From a checkpoint of a small transformer trained on Wikipedia: vocabulary 1024.
Each number is 50 + 10 x the weight over the matrix's rms, rounded and kept within 0 to 99. Layers, rows and columns count from 0.

# down: layer 2 MLP down (transposed), 640x160, rms 0.0608, rows 474-511, columns 40-79
# up: layer 2 MLP up, 640x160, rms 0.117, rows 475-512, columns 40-79
down474:44 41 35 36 59 56 49 40 64 53 72 59 37 56 51 49 55 38 44 39 63 52 67 63 54 55 56 46 47 40 54 44 46 40 62 55 45 40 35 44
up475:54 65 41 44 42 45 48 71 45 49 55 45 33 63 42 49 51 54 60 48 42 48 46 36 33 35 44 33 45 48 61 53 49 64 71 48 55 50 49 57
down475:60 57 43 42 55 53 44 55 44 50 36 27 48 51 42 50 56 55 50 35 36 50 48 48 49 46 63 42 49 46 63 50 45 45 59 67 52 50 61 50
up476:30 67 48 49 53 57 58 67 49 46 45 50 36 62 62 24 43 41 52 39 49 35 44 51 35 50 56 57 57 49 31 55 32 41 65 54 75 41 56 39
down476:48 53 61 41 58 50 57 47 41 42 54 63 60 55 32 40 48 41 41 63 47 47 52 50 39 48 50 51 54 54 40 48 52 50 52 50 53 60 60 49
up477:57 68 65 50 52 35 59 51 45 35 54 40 45 56 44 50 74 53 50 38 56 54 41 38 68 49 60 56 44 50 45 50 61 41 56 46 57 52 52 65
down477:50 40 68 55 43 62 42 42 56 66 50 57 66 47 47 67 37 45 55 37 55 53 45 56 56 43 48 62 54 68 43 54 38 24 65 66 48 38 54 54
up478:46 65 45 47 66 54 51 47 43 50 46 48 61 48 47 58 43 60 47 59 56 31 50 59 65 55 41 48 39 76 48 44 41 54 47 42 59 65 48 47
down478:43 37 56 41 59 58 50 44 45 44 45 69 45 47 48 33 58 64 40 43 63 52 51 42 55 55 69 62 28 58 61 71 53 44 36 37 64 50 48 60
up479:57 34 39 31 49 40 43 53 46 37 56 47 36 48 37 58 38 47 32 64 48 39 57 52 52 39 43 63 57 48 67 56 22 53 44 37 41 64 46 37
down479:59 45 42 37 52 60 35 34 42 45 38 48 39 51 40 66 53 64 59 60 58 66 44 59 58 49 34 59 48 61 58 53 55 57 57 29 57 63 52 50
up480:65 43 55 47 58 59 38 48 60 47 37 59 45 45 48 43 47 68 42 58 44 48 52 34 54 57 53 61 36 38 45 56 47 29 57 43 60 45 67 48
down480:44 60 48 50 42 48 53 67 55 45 46 58 36 84 49 43 46 63 56 52 39 54 50 48 52 51 34 48 36 42 37 48 33 69 43 39 52 47 59 35
up481:55 62 63 65 59 42 67 50 53 30 58 67 19 64 45 43 52 30 35 49 35 62 45 58 57 40 50 43 53 29 59 63 45 49 58 57 46 52 48 56
down481:47 41 36 46 52 60 29 34 59 46 50 45 44 73 31 51 39 26 35 48 47 42 47 37 57 50 43 51 46 53 49 53 71 55 48 49 50 47 57 44
up482:71 48 56 46 66 42 56 50 45 35 59 56 42 48 51 36 50 44 55 57 36 43 57 43 49 46 75 52 50 54 45 57 58 39 52 36 70 62 42 40
down482:63 47 35 29 55 61 42 38 56 48 56 41 69 59 47 52 50 50 36 57 50 56 40 43 66 70 44 37 47 44 59 59 32 51 33 51 57 39 45 29
up483:44 40 58 39 51 40 36 47 52 71 50 47 51 44 47 66 38 50 53 42 55 53 41 33 61 30 42 40 45 54 58 62 53 31 58 63 48 47 53 25
down483:44 65 54 63 51 61 59 52 67 43 34 67 57 53 75 35 72 56 46 66 50 53 54 70 59 47 36 42 65 48 42 43 59 63 52 42 60 58 42 34
up484:49 46 49 37 65 53 52 52 38 62 49 50 57 46 64 59 47 50 32 59 51 58 37 52 58 45 66 56 32 37 34 68 36 52 37 43 50 59 53 44
down484:66 58 39 53 56 43 60 48 63 66 64 50 41 61 44 45 35 51 64 54 32 41 41 51 75 59 60 58 29 44 56 55 63 36 53 43 46 42 25 50
up485:22 66 50 51 43 52 39 38 59 71 67 61 53 41 47 53 46 46 55 69 34 72 24 43 41 55 43 41 48 46 66 59 56 48 40 55 59 42 52 55
down485:36 43 63 47 45 42 45 37 34 38 48 52 54 41 33 63 54 48 49 56 47 50 59 62 55 33 51 56 66 43 69 69 43 53 37 45 43 37 42 43
up486:44 68 34 45 67 52 60 42 52 46 49 29 55 50 48 60 52 76 36 32 34 36 49 49 42 37 63 48 51 55 34 43 31 53 51 57 47 55 39 58
down486:44 40 53 34 55 48 46 53 56 66 62 45 50 67 62 42 41 48 64 48 69 53 41 42 35 41 56 54 53 57 46 41 51 65 47 38 61 51 40 38
up487:44 42 51 50 56 46 49 40 58 40 54 48 53 57 64 56 47 54 46 52 33 59 56 32 54 37 45 55 53 37 60 21 52 49 57 60 53 45 44 48
down487:41 53 63 52 47 45 61 35 49 56 54 66 40 45 52 53 52 32 49 30 48 50 48 30 62 25 46 38 55 58 39 65 49 38 48 51 58 54 34 54
up488:38 62 48 37 38 38 34 54 73 54 69 31 57 45 51 40 60 39 53 57 52 48 52 59 48 49 48 57 43 32 48 51 45 72 48 60 49 63 65 48
down488:49 54 38 32 46 39 41 54 61 60 61 29 64 47 43 26 53 51 49 49 69 67 47 69 36 47 33 45 43 58 49 51 61 55 44 45 55 42 72 52
up489:55 58 44 59 41 41 42 40 55 47 33 21 25 41 52 62 63 55 51 59 38 58 61 40 41 75 67 71 45 54 42 47 69 41 48 39 41 52 44 53
down489:35 46 63 51 49 54 61 55 56 54 48 51 52 77 55 42 48 45 49 53 34 40 35 54 57 37 45 57 44 54 56 44 73 52 51 59 59 56 64 57
up490:38 65 40 58 77 47 48 25 45 73 56 53 55 38 69 60 54 49 54 45 41 45 53 39 56 62 51 45 82 56 36 55 66 43 48 61 42 55 48 51
down490:51 61 60 65 45 31 43 72 43 49 48 45 56 50 54 47 36 47 35 48 53 28 51 76 48 42 55 59 48 50 44 46 59 69 61 41 63 42 33 53
up491:43 50 45 50 35 64 38 47 41 34 48 43 72 41 45 57 29 59 65 56 47 60 31 56 32 72 55 39 70 59 47 35 47 56 57 48 76 50 33 52
down491:48 66 56 53 58 73 50 63 57 55 41 66 49 59 49 42 43 43 45 55 59 43 51 42 54 51 59 55 46 50 52 48 44 55 45 43 62 42 52 48
up492:42 48 47 47 43 59 65 42 46 62 51 42 59 34 45 73 58 51 59 53 54 42 32 52 28 56 50 26 62 36 55 48 55 57 42 34 45 42 29 54
down492:45 22 58 51 68 62 41 40 48 42 60 48 51 53 34 47 49 45 46 48 60 58 38 66 48 58 20 45 37 55 51 75 56 38 62 49 58 49 48 60
up493:34 59 45 54 59 42 52 54 45 40 67 35 30 37 54 60 23 64 48 44 59 73 65 54 57 54 48 58 55 44 53 39 63 58 48 57 56 54 45 55
down493:56 46 31 52 29 41 47 60 64 45 44 18 77 47 41 49 48 63 70 50 38 58 51 35 66 51 46 58 47 42 43 67 48 49 28 51 54 44 66 63
up494:43 46 28 57 32 43 41 70 58 32 49 35 63 32 52 56 55 52 56 47 55 51 46 47 22 56 36 30 51 41 40 36 47 53 42 43 67 52 54 55
down494:44 32 57 53 36 58 64 44 60 44 48 55 31 50 68 40 42 56 50 50 53 46 53 50 27 57 49 56 60 53 48 37 51 44 38 33 70 50 48 48
up495:54 42 38 65 62 48 42 73 60 53 61 64 49 47 44 58 63 38 51 53 51 34 42 61 46 50 46 54 45 40 61 45 44 65 62 53 48 49 53 49
down495:72 44 54 19 49 64 58 49 33 66 52 61 47 51 54 40 50 69 53 53 66 55 35 50 58 58 32 49 42 59 34 50 46 46 49 52 67 48 46 48
up496:58 46 47 37 35 55 42 52 44 37 44 35 60 45 52 47 57 48 47 31 54 47 58 46 60 46 50 52 50 60 64 55 44 49 52 43 44 52 49 53
down496:51 53 57 56 72 46 50 52 42 55 45 51 47 65 47 51 48 39 62 48 29 70 45 50 72 40 58 47 42 40 44 41 50 49 46 62 72 49 70 49
up497:54 59 52 56 48 68 41 29 42 52 54 51 50 50 55 75 41 53 59 51 43 45 24 45 54 46 60 45 34 34 57 48 51 47 66 49 60 57 65 60
down497:47 56 51 70 59 46 36 50 45 23 56 47 51 45 34 46 43 59 55 54 54 53 65 53 54 63 59 55 58 45 59 49 29 50 62 66 55 49 59 51
up498:61 31 65 59 62 69 53 57 48 43 58 62 48 44 44 48 52 48 48 44 46 53 48 56 44 32 42 49 54 46 53 52 51 56 68 47 47 53 49 50
down498:60 67 41 52 56 61 44 43 42 42 44 50 46 64 35 52 59 44 50 58 61 42 55 58 51 59 30 54 34 61 32 45 52 58 51 40 43 46 65 50
up499:37 47 51 45 62 56 57 33 48 42 39 54 41 56 67 54 53 63 52 48 53 61 42 49 46 56 64 50 42 54 48 36 37 31 57 58 62 65 65 49
down499:59 78 48 31 47 67 54 24 55 44 62 46 42 38 54 45 61 32 50 48 57 47 60 61 54 59 60 50 53 37 42 48 35 57 51 47 43 55 53 42
up500:48 47 48 37 54 55 40 58 57 46 60 35 48 50 57 43 48 42 30 55 82 63 46 41 39 49 52 58 51 57 50 68 63 50 57 34 46 52 52 38
down500:42 75 48 50 50 48 52 48 66 46 44 50 63 44 75 38 57 53 39 58 39 51 57 55 42 36 51 47 47 46 48 29 50 46 46 55 48 61 41 62
up501:51 36 58 66 45 49 55 62 45 59 52 35 29 38 40 61 63 41 45 36 46 45 57 68 48 49 33 57 51 40 51 73 41 51 48 56 51 37 53 48
down501:71 44 49 45 46 66 81 44 45 41 49 43 63 64 64 55 55 50 48 59 50 70 50 56 60 35 49 42 40 51 45 46 51 50 54 64 57 34 49 48
up502:56 52 52 52 57 56 49 66 33 44 49 44 58 42 56 64 61 37 47 57 39 55 45 49 50 36 36 43 51 48 44 38 57 43 69 57 51 53 49 59
down502:44 47 49 52 41 53 59 39 55 60 54 63 58 65 47 46 44 51 34 49 64 38 36 39 60 57 63 47 52 47 42 49 52 46 53 46 55 58 49 50
up503:49 56 50 47 58 54 45 49 39 47 57 46 62 48 53 75 34 56 43 62 44 61 43 45 43 40 56 57 48 39 50 49 63 50 61 68 41 35 49 61
down503:55 44 55 48 51 51 42 67 39 56 58 50 46 62 69 66 59 62 52 37 61 43 62 44 51 35 52 51 51 48 58 66 56 81 67 46 53 36 80 49
up504:50 41 51 36 36 57 56 45 31 40 51 40 58 48 60 59 58 39 55 43 48 37 46 70 44 57 51 64 36 40 28 61 64 39 61 51 57 67 48 48
down504:45 51 55 68 64 58 41 38 46 67 41 60 38 45 56 45 45 60 47 45 44 55 25 37 57 45 48 45 53 50 57 49 34 58 30 57 36 46 61 47
up505:47 49 47 33 30 45 42 68 59 44 64 65 37 62 40 52 52 59 60 55 61 63 45 48 36 52 53 68 44 54 51 61 34 56 42 67 64 43 60 65
down505:64 61 47 46 55 60 50 44 50 48 44 35 43 39 42 47 39 50 38 32 46 40 40 40 65 47 47 51 33 41 50 36 61 46 60 52 34 42 41 53
up506:55 45 44 47 61 52 57 45 56 57 42 27 58 34 52 58 46 39 46 60 49 60 37 51 58 64 60 39 52 48 68 70 56 53 32 64 46 60 54 62
down506:62 43 54 64 46 64 49 45 55 52 47 37 53 69 50 67 53 64 57 55 55 52 50 28 62 60 44 44 51 53 57 57 43 54 48 47 55 57 34 38
up507:44 62 48 45 47 56 53 42 50 55 44 61 52 56 48 55 51 56 62 76 53 41 52 53 41 64 59 52 46 30 60 57 54 46 30 46 48 41 40 61
down507:51 45 46 48 40 38 56 59 62 48 62 52 55 48 33 42 32 57 41 62 45 56 39 55 44 37 40 63 44 56 66 43 54 52 63 51 64 43 62 50
up508:37 55 36 55 32 43 52 64 57 54 49 62 60 44 42 36 41 66 37 50 47 59 42 50 57 77 65 53 59 46 62 51 55 53 35 51 55 42 53 53
down508:58 58 54 91 42 26 55 54 42 52 59 54 62 46 56 40 43 40 49 38 50 57 46 57 47 72 58 48 62 52 44 42 54 29 58 51 61 66 52 48
up509:33 63 33 42 74 46 44 47 42 43 46 50 62 61 55 55 53 36 44 32 49 44 64 38 42 35 64 60 56 36 64 58 42 51 54 57 67 46 32 63
down509:40 55 56 53 39 45 57 50 50 47 70 63 43 53 51 48 62 59 54 52 27 51 39 34 58 52 46 45 42 58 44 60 63 45 41 51 52 63 47 29
up510:55 49 71 45 49 43 52 54 56 48 51 62 44 46 39 52 53 43 56 53 51 77 62 66 36 46 48 59 55 46 50 60 55 50 46 48 44 47 57 47
down510:54 37 48 51 33 48 48 56 54 55 38 69 56 55 60 51 41 59 47 46 44 52 41 46 40 61 57 35 47 44 30 66 67 32 50 43 44 39 35 51
up511:52 62 49 52 58 45 34 55 40 46 56 40 42 42 62 70 38 53 42 35 45 35 39 44 58 48 45 78 51 52 49 38 71 62 56 49 68 46 55 44
down511:60 42 61 68 58 51 60 52 56 45 35 52 40 52 42 37 50 45 58 45 35 47 47 41 45 36 50 58 36 59 45 31 44 47 43 62 52 49 47 53
up512:50 55 59 44 42 50 50 36 50 26 42 33 35 47 46 39 49 34 48 51 45 53 39 63 47 60 45 50 39 48 73 62 31 48 47 46 42 64 62 45